From a checkpoint of a small transformer trained on Wikipedia.
Size: width 320, 8 heads of 32, vocabulary 6028, 13.8M parameters.
Each number is 128 + 24 x the weight over its row's rms, rounded and kept within 0 to 255. Layers, rows and columns count from 0. The size above them is the row's rms in percent of the matrix's.

# layer 2 MLP down (transposed), 1280x320, rms 0.137, rows 1001-1082, columns 280-319
size [ 97  91  99  94  94 102 105  98 105 112  99 100 100  90 100 100 108  96  84 104  92  93 111 101  98 104  96 102 109  98 113 111 103 103  98  93 100  94  88  98 105  93 103  97  98  95 114 106  90 100 100 102 106 100  92 104  85 101 106  92  92  98  95 111 104  96 144  90  93  92  95  95 100  98  88  98  97 102  96  96  93 103]
[[149 143 140 105  87 121 142 140 184 150 120 131 150 114 160  92 144 129 141 128 111 155 128  94 121 168 150 119 127  88  95 141 164 145 152 121 135 125 162 126]
 [145 165 113 155 116 112 137 120 120 152 145 160  89 132 113  89 147 137 167 109  98 130 158  86 130  91 133 118 120 155 106 123 141 168 140 114 131 119 132 128]
 [131 120 106 158 112 143 143 131 103 111 181 169 100 133 137 101 120 126  99 112 106 113 152 115 123  98  86 150 131 169 110 146 139 133 181 146 126 111 134 115]
 [148 117 157 116 143 123  93 120 132 158 132 122 106 130 127 157 148 136 148 130 137  97  92 126 152 116 116 157  90 141 138 112 125 130 169 114 113 128  92 147]
 [126 136 105 117 176 131 145 132 138 100 113 125 151 144 114 111 130 136 141  96 112 147 109 123 175 144 151 132 170 143 108 100  89 149  87 131 115 153 131 132]
 [123 142 138 137 119 131 112 104  94 113 132  93 138  97 110 144 108 140 124 151 113 130  69 119 122 109 119 104 125 111 115 139 154 138 161 134  96 120 130 122]
 [ 92 157 109  74 132  98 139 143 134 117 128 174 116 126 138 149 107  93 145 143 114 143 140 118 111 118 118 128 146 114 110 123 143  97 156 117 141  81 126 112]
 [132 113 107 135 171 119 137  97 131 102 136 117  75 146 150  70 106 100 100 118 134  98 100 126 107 139  96 118 165 159 156 170 149  78 107 184 149 152 106  99]
 [140 134 104 113 108 144 154 138  85 129 167  91 126  88 129 106 106 107 138  76 140 118  87 102 112 117 113 152 104 175 150 131 116 152 124 136 172 122 163 151]
 [112 136 151 131 157 141 118 135 100 105 129 146 100  97 130 109 106 135  96 133 141 148  63 140  95 113 127 129 126 126 137 152 178 144  58 111 120 122 156 120]
 [156 165 147 131  82 105 161 156 147 121 147 102 130 144 100  87 105 138 164 121 127 145 126 189 125 116 113 132 113 103 179 156 121 197 112 124 151 126 139 125]
 [118 140 104 118 142 139 121  90 144 148 137 145 115 165 156 137 111 139 140 147 146 124 127 171 106 135 104 126 160 126  94 136 161 113 142 161 128 146 111 111]
 [131 114 141 131 129 128 127 118 127 114 154 151 101  98 128 170 146 140 175 112 145 115 144 116 194 127 122  97  80 115  96 116 127 138  94 140 146 144 147 156]
 [ 87  93 157 156 149 125 102 128 131 106 130 120 106 178 131 114 136  99 150 142 138 166  81 117 150 202  71 127 122 113 158 171 117 108 101 141 136 134 123  91]
 [158  96 157 117 138 114 145 104  98 130 122 130 121 144 133 176 116  96 155  83 116 111 111 121 103 140 139 146 128 135 170 130 131 125 110 156 132 118 153 164]
 [115 159  95 158 129 119 126 112 104  77 119 133 147 101 141 152 134 167 156 116 103 118 127 110 119 131 138  90 135 123 162 151 127 113 151 166 131 153 102  96]
 [135 120  96 118 193 139 157 166 125  82 127 128 104 115 134 139  99 135 118 134 117 118 115 134 131 127 105 124 119  86 184 139 124 124 125 105 119 110 106 117]
 [152 111 139 128 132 132 119 127 115 112  76 112 154 153 182  87  76 105 156 158 128 118 116  96 159 172  78 115 134 113 130 146 118 124 124 128 123  88 122 122]
 [145 111 124 100 115 150 142 150 117 154 142  85 179 101 159 163 133 160 139 121 153 125 141 111 144 125 148 158 138 168 131 136 153 148  88 144  92 140 166 109]
 [152 128 122 163 155 149 140 148 163 141 132  80 120  97 153 133  83 129 120 174 148 124 151 109 105 135 134 150 122  95 107 131 146 138  96 152 116 127 101 146]
 [120  78 117 134 113 123 157 107 148  86 166 133 137 139  87 124 158 128 112 119 135 160 117 112 118 171  82 125 129  94  83 131 127 141 156 131 155 118  86 123]
 [175 133 140 134 114 177 125 151 107 119 116 156  91  61 125 146 132 147 137 108 137 122 128 100 123 124 120 171 103 151 114  95 134 121  87 106 105 127 139 150]
 [161 113 160 100  88 152 167 122  80 104  90 126 139 138 140 126 181 143 124 135 110 106 131  99 157  97 162 134 131 124  91 118 126 187  97  90 118 146 120 146]
 [129 116 132 131  98 114 133 118 131 122 158 134 142 175 102 122 137 125  92 114 125 139 147 128 124 182 132 141 125 118 162 111 101 148 135 139 188 122  77 145]
 [ 84  98 157 173 132 121 142 128 129 136 131 101 113 127 137 142 144 134 118 155 150 131 127  86 150  92 120 105 158 140 125 127 135 160 102 145 110 101 127 146]
 [154 105 128 126 132 149 162 111 122 110  83  86 149 161 145 129 165 172  97 155 106  87 171 111 138 121 144  84 103 161 124 116 153 137 140  97 104 127 131 128]
 [102 109 111  86 112 107 120  76 111 107 122 150 132 123 148 148  97  63 132 155 147 151  97 144 131 111  88 152 149 110 158 147  88  88 104 132 138 106 150 143]
 [113 120 101 124  95 103 156  96 150 188 127 143 135 134 116 179 107 139  99 139 126 129  95 136  83 167 174 148 144  98 141 126 130 141 117 101 145 154 142 130]
 [147 143 127 122  64 111 142 147 146 161 125 119 111 139 173 132 114 156 145 100 118  86 144 114 142  88 121  84 103  83 147 144 132  98 128 156 116 168 141  98]
 [133  92 149 153 148 161 134 151 137 112 132 135 147 115 141 169 116  93 135 154 120 130 134 102  65 172 134 125 163 147 116 138 136 121 159  81 115 138 158 107]
 [132  86 143 104 141 145 131 106 108  98 107 117 118 149 127  75 133 175 140 145 137 115 120  99  82 104 159 135 103 154 129 161 104 131 137 127 123 143 180 129]
 [123  87 162  79 134 125 161 140 119 141 125 160 128 103 122 140  82 121 100 110 153 153 110 104 152 155  89 134 105 123 164 170 130 119 127 113  94 156 135 106]
 [ 95 171 153 150 152 118 111 136 121 122 132 172 115 161 103 132 152 128  94 165 166 129 175 136 164 120 116 129 177 120  74 142 124 178 152 131 130 169  76 158]
 [126 118 140 123 189 155 180 138 132  96 117 151 119 147 117 112 121 164 119 166 131  87 127 109  83 141 118  89 134 123 103 135 102 178 134 135 105 123  88  98]
 [ 91 181  99 109 145 117 129 128 137 173 117 154 165 138 103  96 145 161 100  98 124 152 122 117 143 137 113 118 147 129 140 100 137  95 156 127 121 138 114 102]
 [169 139 109 157 105 136 125 148 140 103 114 112 154 142 116 153 156 128 132 120 109 150 144 163 119 156 147 152 141 150 129 111  92  93 151 112 166 131 155 167]
 [144 102 161 151 111  90 176 120 129  74 101 157 126 141 129 127 126 159 118 130 114 149 126 112 140 140 112 168 179 111 108 149 139 105 116 128 132 131 128 102]
 [117 129 138 148 125 122  85 167 124 101 145 107 130 123 154 145 118  90  85 190 135 127 139 112 107 108 113 131  94  81 128 163 131 111 119 159 138  94 165 119]
 [156 108 161 116 111 122 125 132 122 104  86 145 109 122 107 118  55  88 139 138 156 131  99  60 163 138 132 143 129  87 161 153 129 150 144 125 135 123 103 111]
 [156 114 123 135 169 159 121 133 152 126 110 185 142 162  93 138 118 144 116 127 130 129 182 103 147 120 130 116 138  83 172  83  90 137 138 118 139 121 141 116]
 [118 106  87 153 121  98 133 123 136 173 172 131 134 121 165 146 155 111  74 117 158  91 122 132 102 116 139 119  92 135  58 141 125 118 128 156 135 145 139 164]
 [129 125 131 142 120 107 154 104 131 140 143  79 113 167 126 105  93 120 123 132 168 179  88 159 128 177 133  86 172 107 121 134 118 132 144 162 116  94  83 126]
 [143 125 132 149 153 176  60 114 153 130 157 128 154 143 136 155 107 113 129 153 141 137 147 146 155 141 115 124 149 161 142  99 155 142 129  91  94  86 138 101]
 [113 136 148 140 115 145 121 151 103 132 123  85 159 136 149  83  86 130 101 128 110 137 167 140 155 106 129 136 170 101 164 142 117 127  89 148 156 189 151 113]
 [137 157  91 121 117 119 138 101 102 148  88 121 147 113 203 128 125 118 130 171 138 114 134 176 105 146 145  96 142  95 110 140 101 131 129 129 101 119  90  97]
 [ 89 120  95 171 143 157 114 117 183 195 145 135  93 144 109 149 117 145 132 141  92 181 123  81 169 143 116 117 104 120 133 107 140 117 113 122 142 137 135  92]
 [ 75 101 167 150 183 109 156  97 173 153 151 120  98 136 124 123 147 115 109 143 153 108 150  93 133 115 160 146 140 126 145  85 126 101 125 120 147 138 136 119]
 [132 155 124 128 127 157 124 103 128 186 127 142 109 146  99 147 115 182  97 136 138 151 138  98 125 136 153 128 136 128 145  89 145 162 137 157 111  93 113 113]
 [178 137 112 105 110 153 106 162 141 167 120 121 138 184 126 131 133 180 167 145 123 121 135 116 149 127 125 110 120 123 112 173 119 105 116 152 111 134 107 104]
 [167 134 144 113 146 135 127 120 138 131 155 154 137  93 137 140 131 114  90 155 120 130 152 163  96 185 133  70 123 125 111 194 147 107 109 127 102  82  95 170]
 [163 170 156 114 134 103 111 115 122  96 121 142 123 132 145 145 135 127 131 109  81 165 147 134 118  97 166 107 123 160  88 120 167 133 138 145 148 134 125  97]
 [115 143  59 112 119 127 140 147 113 176 113  87 150 124 138 119 143 116 141 151 145 123 104 146 127 130 127 130 113 127 127 105  96 107 139 102 156 124  80 145]
 [168 165 113 107 138 123 154 131 108 149 103 200 103 130 142 137 137 137  98 144 140 107 123 121  90 164 130 144  78 144 144 128 148 131 100 112 124 108 107 143]
 [123 156 175 107 114 123 142 128 112 120 114 151  79 153 150  74 131 130  54 167 144 130 112 148 126 117 140 128 108 146 100 160 149  84  90 128 131 128 139 104]
 [142 158 128 139 123 138 127 140  99 124 135 126 158 118 135  69 119 132 138 138 120 133  87 101 139  86 123 109 115 115 151 153 159  96 106  83 126  99 111  91]
 [133 132 119 137 133 143  95 126 125 168 139 122 127 117  99 137 203 113 132 112 125 145 158 119 136 142 122 123 102 140  84 120 102  85 135 102 133 131 140 119]
 [139 150 126 132 141 126  75 180 139 159 114 108 152 162 133 110  98 131 103 166 126 118 157 164 104 168 126 137 102 161 127 136 125 130 145 132 140 152 144 141]
 [159 120 140 133 111 118 130 143 146 130 136 161 123 156  90 133  70 179 102 141 114 112 141 169 147 125 113 126 139 176 186 143 110 108 154 145 105 120 120  82]
 [ 95 111 166 135 119 151 122  88  99 147 105 136 100 126 125 104 147 136 143 111 138 122 172 128  80 137 109  97 110 123 156 110 131 138 116 105 142  98 134 104]
 [142 101  81 120 104 135 102 116 118 155 151 146 106 153 123 108 145 114 120 151 106 124 112 102 131  91 168 132 187 141 138 163 106 121 120 148 169 121 153 136]
 [137 161 134 131 126 126 126 167 102 118 147 118 114 145 124 152 140 165  99 139 108 119 183 137 144 145 122 156 122 150 139 110 166 132 127 146 143 125 114 109]
 [159 123 152 123 127 192 124 134 116 137 138 138 160 101 147 117 140 125 129 163 140 131 135 115 103 131 128 118  94 152 126 154 153 128 120 166 148 114 124 109]
 [121 127 174 144 163 167 140 101 144 131 119 122  81 127 144 104 150 130 133 104 161 149  85 114 154 121 139  91 127 162 139 128  95 117 129 106 138 112 154  88]
 [120 124 159 132 118 145  95 140 148 145  93 163 165 122 107 125  94 117 125 125 138 135 150 151 157 128 134 143 116 108 192 104  92 106 104 137 131 147 177 115]
 [105 146 134 105 120 155 148 130 152 148 154 134 110 157 164  93 177 127 132 114 141 139 166 136 107 170  73 149 147 123 144 144 125 116 142 128 127 139 109  89]
 [151 111 150 122 119 150 147 128 142 163 105 112 131 209 153 142 130 109 120 108 143 106 125 138 127 154 143 133 135 146 102 160  87 130  77 147 148 143 134 106]
 [126 125 120 105 143 133 115 161 119 128 155 135 125 130 118 119 170 132 166 128 133 139 107 156 147 137 112 137 129 211 137 123 123  98 160 120 110  91 153 106]
 [135 128 126 151 103 159  99 133 116  98 159 129 181 129 119 169 142 168  91 121  96 149 152 113 142 117 130 128 154 163 155 101 142 120  82 111 138 121 133 124]
 [137 151 111 158 147 144 111 131 100 149 117 133 138 102 127 116 136 138  82 158 157 138 133 106 101  83 137 152 109 142 119 135 128 116 125  97 129 151 133 152]
 [150 112 122  65 162 120 143 133 102  91 129 140 147  75 146 158  99 117 144 139 110 166 125  97  98 151 120  75 115 105 126 119  97 133 119 125 117 104 115  94]
 [ 94 133 126 137 159 100 112  75 114 132 106 177 137 147 135 122  85 126 117 115 121 128  91 112 174 160 131  97 146 114 169 141 142 192  96 121 101 115 163 112]
 [145 114 103 112 180  96 119 103 109 117 152  94 118 119 127  88  81 141 118 127 135 139  91 120 161 142 120 120 148 174 136 111 150  94 118 130 114 130  95 111]
 [151 106 134  99 143 145 124 135  77 192 118 143 106 151 154 123 132 130 129 159 151  98 132 130 151 139 125 136 129 146 193 140 102 136 140 100 150 151 141 129]
 [126 189 155 118 125  78  81 120 137 133 144 137 160 106 121 101 131 142 164  97  95  94 163 105 140  85 120 145 134 121 118 152 160 112 118 153 142 162 113 178]
 [111 135  95 143 167 143 143 133 119 125 124 107 106 109 136  96 127 121 133 104 116 113 104  87 146 116 119 111 181 152 107 125  80 169  88  94 118  80 131 134]
 [121 143 195  84 129 158 196 153 119 142 138 124  96 145 113 134  87 140 175  87  85 123 110 134 142 126 160 131 162 126 154 132  67 125 137 145 106 136 117 138]
 [114 130 115 139 123  95  95  96 151 109  94 128 112 121 108  80 145  99  95 137 148 152 124 107  99 105 136 103  83 136 159 117 154 145 128 121 174 124 135 114]
 [120 114 130 128 152 143 137 148 104 136 100 103 114 135 143 122 122 108 120 135 120 119 163 148 118 114 110 114 137 164 181 148 186 138 118 140  88 112 117 125]
 [141 124 138 136 110 128 124  92 135 152 145 135 143 163 122 114 156 159 147 131 102 139 201 118 159 162 135 154 146 123 121  94 143 124 159 155 119 149 151  91]
 [114 152 141 112 127  92 103 145 133 126 100 120 184 128 115 188 116 157 122 125 147 177  85 134 102 132 112 117 125 111 108  97 182 149 138 149 109 130 141 133]
 [160 106 164 107 166 114 145 124 135 113 144 150 170 104 129 141 131  98 113 109  97 121 145 154 114  98  90  91 122 110 105 121 128 138 179  75 107  79 156 118]
 [ 95 131 112 119 138 127 138 117 132 158 153 126 155 147 140 140 117 128 139 116  75 149 138 107 131 130  96 145 138 129 148 172 169 126 135  97 139  92 180 107]]
# layer 2 MLP up, 1280x320, rms 0.143, rows 1002-1082, columns 280-319
size [ 90 108  98  95 108 103 103  97 107  96 102 101 101 102 104 106  95  89 104  94 100 106 100 104 107 103  98 105 101 106 105  99  98  83  92 102  96  90 100 108  97 103  93 103 101 109 101  95 102  95 100 101  98  93 107  88 100 101  92  94 100  99 111 107  92 139  90  94  97  98  93 104  89  91 102  99 103  96  99  96 102]
[[108 131 179 131 132 120 123 117 157 108 159 131  84 146 142  92  94 160 149 141 127 137 140 164 106 103 143  88 127  57 100 123 129 138 105 125 144 172 148 172]
 [ 96 141  96 150 140 119 155 101 148 133 148 116  92 100 124 119 100 144 121 138 144 142 137 137 112 170 180  73 145 154 136 156 107 128 158 129  96 123 169 130]
 [140  92 147 104 129 148 134 143 116 153 163 129 130 107  95 120 104 169 113 110 124 118 119 129 120 125 138 121 144  87 151 120  90 109 154 114 105  91 108 134]
 [127 163 145 143 124 106 103 123 171  96 104 138 131 108 126  92  94 145 134 165 117 126 118 120 144 137 129 177  86 127 122 129 142 106 130 131 122 132 108 114]
 [108 146 135 158 140 123 139  90 123 149 170  76 140  83 100 124 151 103 160 164 141  64  97 141 175 136 140 142 135 146 125 106 115 126 127 105 122  93 113 141]
 [125 140 117 103 172 144 159 177 136 147 168 133 128 116 157 122 127 119 108  93 166 109 164 117  99 106 112 134 146 172 135 129 137 103 117 142  87 194 139  95]
 [104  94  88 155 106 149 135 135 148 107 160 142 136 163  88 121 161 138  90 178 100 138 152 126 102 143 128 111 109 150 141 141 116 158 124  93 153 103 170  99]
 [135 124 130 103 131 119 154 128 110 131 124  59 130 104 118 132 121 100 127  82 157 120 116 143 166 127  97 125  99 123 146 143 143 102 115 134 135 118 112 119]
 [120 142 130 128 121 167 137 157 127 103 154 102  87 124 116 126  69 102 121 136 124 139 111  78 122 154 133 111 121 134 160 154 158 115 132 119 102 162 113 108]
 [118 123 161 130 118 125 168 130 124 125 130 141 113  96  75 132 142 138 172 134 179 148 123 119  92 140 179 134  89 110 107  82 114 154 131  75 110 125  91 118]
 [136  68 119 136 103 141  98 132 110 131 124 102 151 124 128 115 155 108 123 113 116 180 104 145 108  92 139  95 136 148 155 126 128 126 134 157 149  96 144 176]
 [130 121 155 115 108 143 143  68 124 127 110 143 170 120 118 114 183 120 153 141 162 153 110 113  90  96 104 122 121 111  96 143 141 110 144 106 131 100 174 156]
 [174 118  94 106 123 106 127 124  79 130 127 156 161 164 103 132 129 140 133 134 140 152 122  94 118 120 138 136 125 115 147 130 126 174 128 127 130  73 100 123]
 [120 143 159 128 122  63 137 150 129 102 109 168  70 127 132 145 134 152 114  94  93  63 166 181  86 124 142 168 161 125 145 120 112  93 126 123 176  99 134 159]
 [140 161 160 142 144 143 138  76 113  96 117 120 113 130 128 147 130 160 154 162 105 134 127 126 190 132 154 108  72 142 171  85 144 124 130  80 115 177 147  86]
 [149 100 107 113 101 190 156 120 123 165 146 100 122 133 146 193 137  78 100 137 155  94 153 150 131 177 106 129  78 125 181 160 100 151 145 139 126 129  90 114]
 [ 97 107 132 133 108 132  94 151 125 126 117 137 124 150 111 123 109 129 108 132 140  98 124 125 113 132 102 188 166 132 162 170 117 171 143 163 123 133  66 133]
 [153 152  92 190 146  73 134 130 142 117 133 142  78 110 135 146 108 156 108 108 160 118 150 117 109 151 119 142 107 135 141 127 116 118 133  86 152 124 146  91]
 [129 113 107 192 164 138 160 130 139 157 131 135 148 100 131 150 110 126 132 204 144 112 139 119 118 147 134 132 128 158 162 101 144 135 107 116 107 167 128 114]
 [ 96  99 113 146 123 135 160 141 108 130 150 194 117 158 129 111  92 168 103  96 112 147 161 115 125 128 101 129  93 131  99 118  89 103  95 142 143 144 132 207]
 [109 123  88 132  97  58  93 153 153  76  68 130 117 149 150  91 113  85 119 137 176 158 136 122 113 138 133 137 138 154 130  72 117 131 114 144 139 101 125 115]
 [113 133 118 137 152 135 192 173 139  89 160 122 135 156 133  90 112 147 147 150 125 118 116 145 132 132 132 114 130 197 102 109 122 128 117 105 164  90 151 140]
 [124 147 131 149 141 131 134 125 105 154 119  65 102  82 140 114 114 155 127 182 130 136 132 153 152 145 113 141  89 165 116 125 160 158 161 136  84 146 144 109]
 [142  96 141 133 142  96 104 120 161 152 136 132 157 106  97 162 139 145  98 148 101 142 112 119 142  87 106 102 153 106 106 181 105 144 159 123 138 139 141 121]
 [157 114 120 124 184  89 101 100 132 116 119 152 107 128 128 145 139 177 146 144 113 144 154 149 125  81 119 118 132 163  97 117 125 106 109 168  60 123 124 107]
 [113 145 141 160 149 137 113 139 146  89 151 131 127 153  96 109 145 160 134 133 115 100 134 126 118 104 133 104  81 153 117 152 123 124 119 160 128 161 101 148]
 [137 100 130 142 109  95  92 105 112 107 174 141 127 120 127 141  88 158 149 129 126 105  79 114  94 110 122 111  93 156 104 109 139 132  91 127 123 144 133 142]
 [125  66 110 108 144 133 128 164 113 123 133  88 140  84 107 137 149 101 153 123 133  88 128  95 140 157 125 135  75 117  96 119 129 100 104  80 149 125 156 122]
 [135 130 101  90 135 137 140  76 143 113 115 127 174 144 123  92 129  86 147 145 104 134 127 155  77 139 115 111 150 116 121 142 126 124 156 132 132 125  90 148]
 [130 115 126 129 162 149  89 116 131 154 119 152 147 158 115 110 144  79 196 138 124 129 126 135 120 146 165 123 125 132 150 119 119 107 127 120  99 144 158  92]
 [104 140 128 129 146 176 171 149 108 151 158 142 130 128 165  83 142  99 128 103 106  99 140 115 127 133 111 182 133 145 148 151 103 131  95 145 114 133 118 139]
 [ 78 144 124 118 145 122 147 118 124 158 142 114  81  85 130 134 118 111 115 128 157  98 128 147 131  98  84 128 143  73 170 134  85 115 125 116 165 102 140 104]
 [148 133 166 154 153 158 100 137 138 115 136 119 104 131 161 138 159 123 144 129 144 123 143 123 130 130 149 105 126 139 142 102 118 122 135 133 114 129  98 181]
 [143 116 122 130 103 122 130 118 134 166 172  89 119 120 120 120  98 128 116  88 126 130 117 117  97 149 141  85  96  45 116 176 101 119  97 136 179 170 146 123]
 [133 132 163 141 106 138 160 115 118 114 120 116 149 147 145 111 142 157 137  91 105 134 115 141 156  91 119 110 126 171 131 102 115 101 106 155 148 123 143 114]
 [129 110 132 122 105 138 156 115 102 110 135 143 119 154 168 140 115 128 122 133 142 144  86 132 145 178 138 117 132  99 131 169 129 106  92 119 134 116 105 107]
 [102  87 156 142 142 142 114 120 107 165 144 151 143 139 151  82 114 104 150 124 146 148 121  63 152 129 120 151  86 112 100 102 140 116 131 109 125 102 146 122]
 [122 114 142 147 102 126 141 130 135 124 120 101  79 135 120 109 153  81 129 108 140  97  92 119 109 125 113 105 115 103 126  83 120 117 208 126 137 111  97 130]
 [ 93 137  77 112 139 142 126  85 145 132 109 120 140 165 190 161 119 120 131 124 144 116 139 149 124 121 134  82 132 132 170 132 142 115 140 111 169 107 124 132]
 [117 116 118  93 155 144 138 147 141 119 138 150 152 120 118 159 168  98 131  94  83  86 144 114 171 127 138 121 116 170 120 115 121 145 101 151 152 129 145 134]
 [109 119 120 149 145 137  95 128 121 112  92  69 108 117 116 132 142 151 103 136  91 126 124 150 130 144 165 127 148 130 147  92 150 140 107  96 111 132 108  78]
 [164  92 118 114 139 103 180 112 133 139 137 118 128 170 170  97  92 113  82 146 137 137 183 174 101 106 121 143 118 152 115 146 115 101 145 110 150 126 145 138]
 [138 129 176 107 125 156 150 131 126 172 101  97 148 102 133 159 130 148 111 129 129 134  83 119 126 107 140 103 112 100 140  90 124 134 123 137 155 107 150 118]
 [117 105  93 118  80 139 104 138 104 160 168 175 128 155 144 125 167 135  81 142 141 113 132 130 104 126 155 105 117 130 101 136 120 125 121 132 129 100 134 101]
 [136 128 155 124 140 158 108 148 161 151 112 131 107 173 134 101  89 142 123  85  93 124 125 122 109  71 167 123 135 136 173 120 120 113 145 145 152 158 142 152]
 [127 126 120 173 115 156  97 127 126 111 147 146 147 112 122 182 143 169 154 116 132 128 115  81 142  94 133 102 103  82 180  93 176 116 147 106  84 166 145 110]
 [134 159 124 112 132 123 147 137 126 118 130 113 130 145 161 140 128 113 171 143 164 165 113 102 134 133 136  93 110 114  84 113  93 193 124 157 150 166 108 148]
 [145  97 109 130  96  72  95 193 108 113 103 159  89 125  99 138  70 138 129 141 113 132 123 105 176 114 128 151 102 150 129 116 106  85 107 108 111 134 122 128]
 [142 121 113 179 194 166 126 152 156 119 121 111 149 137 101 178 127 168 106 142 149 126 112 129 115 148 150 160 151 139 107 147 129 125 131 110  86 131 149 148]
 [119 162 111 141 169  91 145 112 133 142 148 128 165 131 144 145 155 142 117 129 123 100 110 115  94  89 150 133 169 138 138 130 156 133 141 108 108 173 125 125]
 [132 121 112 119 144 152 154 141 141 128 146 147 127  97  62  91 125 145 120 147  96 103 126 152 112 104 167 110 172 100  91 131 126 128 159  78 169 140 116 176]
 [113 124  82 133  59 209 126 104 110 106 113 175 103 110 107 124 143  79  94 140 119 138 144 137  95 163 134 145  77 141 124 159 119 114  89  88  69 130 143 136]
 [113 149 127 100 130 126 137 133 167 153  99 115 113 129 120 114  69 146 158  73 145 116 100 106 135 116  73 129 117 112 114 175 135 119 131 120 191  86  79 121]
 [128 114 122 123 172 170 129 106 110 151 145 141 187  82  91 158 125 115 104 130 132 145 121  99 144 165  95 115  95 175 160 154 158 140 144 120 125  59 117 107]
 [109 110 146 136 128 124 123 149 122 152 149 153 107 118 135 149 146 123 127 115 112 120 207 157 146 130 136 134 126 140 125 114 115 110 104  89 167 123 141 125]
 [117 145 111  79 137 129 139  88 103 135 177  92 118 168 121  79 113  95 163 145 127 170 123 120 134 118 142  99 169 153 119 148 117  98 111 115 126 140 122 109]
 [134 142 135 122  92 118 116 139 139 130 140 156 157 117 134  94 127 110 137 124 130 117 157 107 105  81 152 145  60 101 111 124 143 129 115 129 131 125 127 117]
 [123 163 135 125 134 117 126 133  88 125 144 133 150 141 149 151 145 160 134 147 165 112 120 126 112 145 105 122 129 127 126 170 131 113 140  83 128 134 106 137]
 [137 125 168 120 131  84 188  95  92 112 120 158 108  96 152  77 108 115 108 135 134 124 134 120 119 105 162 142 133 123 164 118 147 132  98 158 139 144 160 156]
 [107 109 138 127 139 119 130  97 121 130 145 117  89 129 114 189 149 137 139 131 108 165 145  97 117 122 133 125 187 131 155 163 148 124 154 134 130 151 135 140]
 [122 115 125 140  85 125 163 112 119 141 180 151 160 112 113 141 139 110  89 162 142 110 153 131 117  89 131  76 120 151  89 136 160 147 129 158 142 128 134 119]
 [119 123 158 159  74  94 108 101 100 136  88 111  83 116 123 122 150 184  98 135 123 120 160 142 132 140 140 117 133 125 108 157 149 164 124 120 103 136 127 147]
 [ 82 124 129 135 105 148 146  77 131  97 135 131 102 171 148 125 149 143 130 150 163 113 120 165  98 122 149 131 135  92 131  93  95 125 112 125 155 161 172 131]
 [141 121 175 126  84 159 109 159  99 141 130 140 120  89 145 168 150 104 153 118 101 125 138 128 107 142 113 130 170  96 119 165 110 109 127  80 164 158 138 156]
 [121 149 131 109  98 106 137 124 136 127 108 115 167 134 128 124 155 136 136 140 114 162 117 127 139 117 141 130 167 115 145 105  85 111 147 122 166 132 134  93]
 [159 118  99 119 126 145 117 115 138 127 112 105 150 100 142 145 148 138 160 123  63 128 143 129 102 146 127  93 133 133 165 102 114 150 114 144 105  51 178 110]
 [142 101  83 137 106 152 125 108 101 108 143 131 116 156 153 116 151 133 173 136 113 119 165 141 134 132 129 120 173 116 139 148 132  71  76 154 127 163 109 109]
 [100 142 150 121 129 139 112  99 184 168 137 130 145  64 128 141 142 138 129 117 168 119  97 135 144 172 126 126 126 141 128 109 136 149 153 119 135  97 162 166]
 [150 107 103 138  94 103 111 154 121 145  84 122  87 102 152 153 100 155 135 178 139 178 127  97 142 141 149  99 151 113  89 126  85 116 155 149 124 163 182 112]
 [144 113 124 154 157 126 119 162 148 133 169 109 126 142 135 138 137 105 157 112  94 129 114 131 159 127 142 105  67 104 130 164 136 144  85  88 145  82  99 124]
 [151 127 129 123 138 117 131 138 135 133 130 131 114 117 148 148 141 166 134 119  87 100 113 105 131 111 134 153  90 129  85 142 139  99 132 135 143 122 115 162]
 [ 83 101 129  93 127 137 127 154  92 170 127 109 104 136 141 114 130 122 111 122 115 138 100 113 115 123 110 157 120  75 105 110 146 139 113 123 129 149 132 126]
 [143  84 114 116 110 148 151 124 103  94 131 115 119  77  97 131 179 122 141 189 146 114 113 140 151 129 156 130 112 113 176 103  97 143  96 123 100  94  73 133]
 [145 142  98  92 102 119 140 151  96 140 176 120 122  80 144 169 106 123 120  97 194 108 144 133 131 132 143 135 118 116 130 109 107 131 114 113 146 103 116 142]
 [ 97 116 152 118 121 139 159 141 136 174 137 118 103  92 103 101 139 139 142 139 129 100 163 112 101 141 154 131 108 114 121 112 128 150 131 127 158 127 115  62]
 [121 139 111 116 132 116  91 119 163 143 118  83 132 141 129 120 176  87 135 164 139 120 133 117 175 125 100 136 130 124 122 122 113 103 144  86 103 112 111 114]
 [140 131 144 191 118 130 105 143 102 109 147 101 114 152 113  83 145 131 107 124 122 119 167 116 134 124 119 128 116 142 131 136 133 111 172 118 136 124 148 150]
 [124 130 124  83 101 123 155 161 133  96 121  80 143 124  86 101 137 158 132  62  89  69 157 146 117 137 133 115 115 119 137 132 103 116 135 115  98 130 108 118]
 [101 117 107 171 126 114 129 131 104 113 138  92 104 158 122 138 161 166 114 156 114 142  94  97 136  78 117 103 142 122 124 112 120 154 172 102 184 116 150 125]
 [129 119 136 137 188 121 110 118 131 107 209 162 150 121 128 135 130 123 118 137 149  94 123 132 148  74 110 129 154 109 109  59 101 141 183  99 119 150 134 136]
 [ 94 145 134 152 130 159 132 160 147 166 138 103 118 101 133 134 196 129 112 125  83 164 110  84 135 124 116 153 129 127 100 122 119 140 175 126 110  96 168 161]]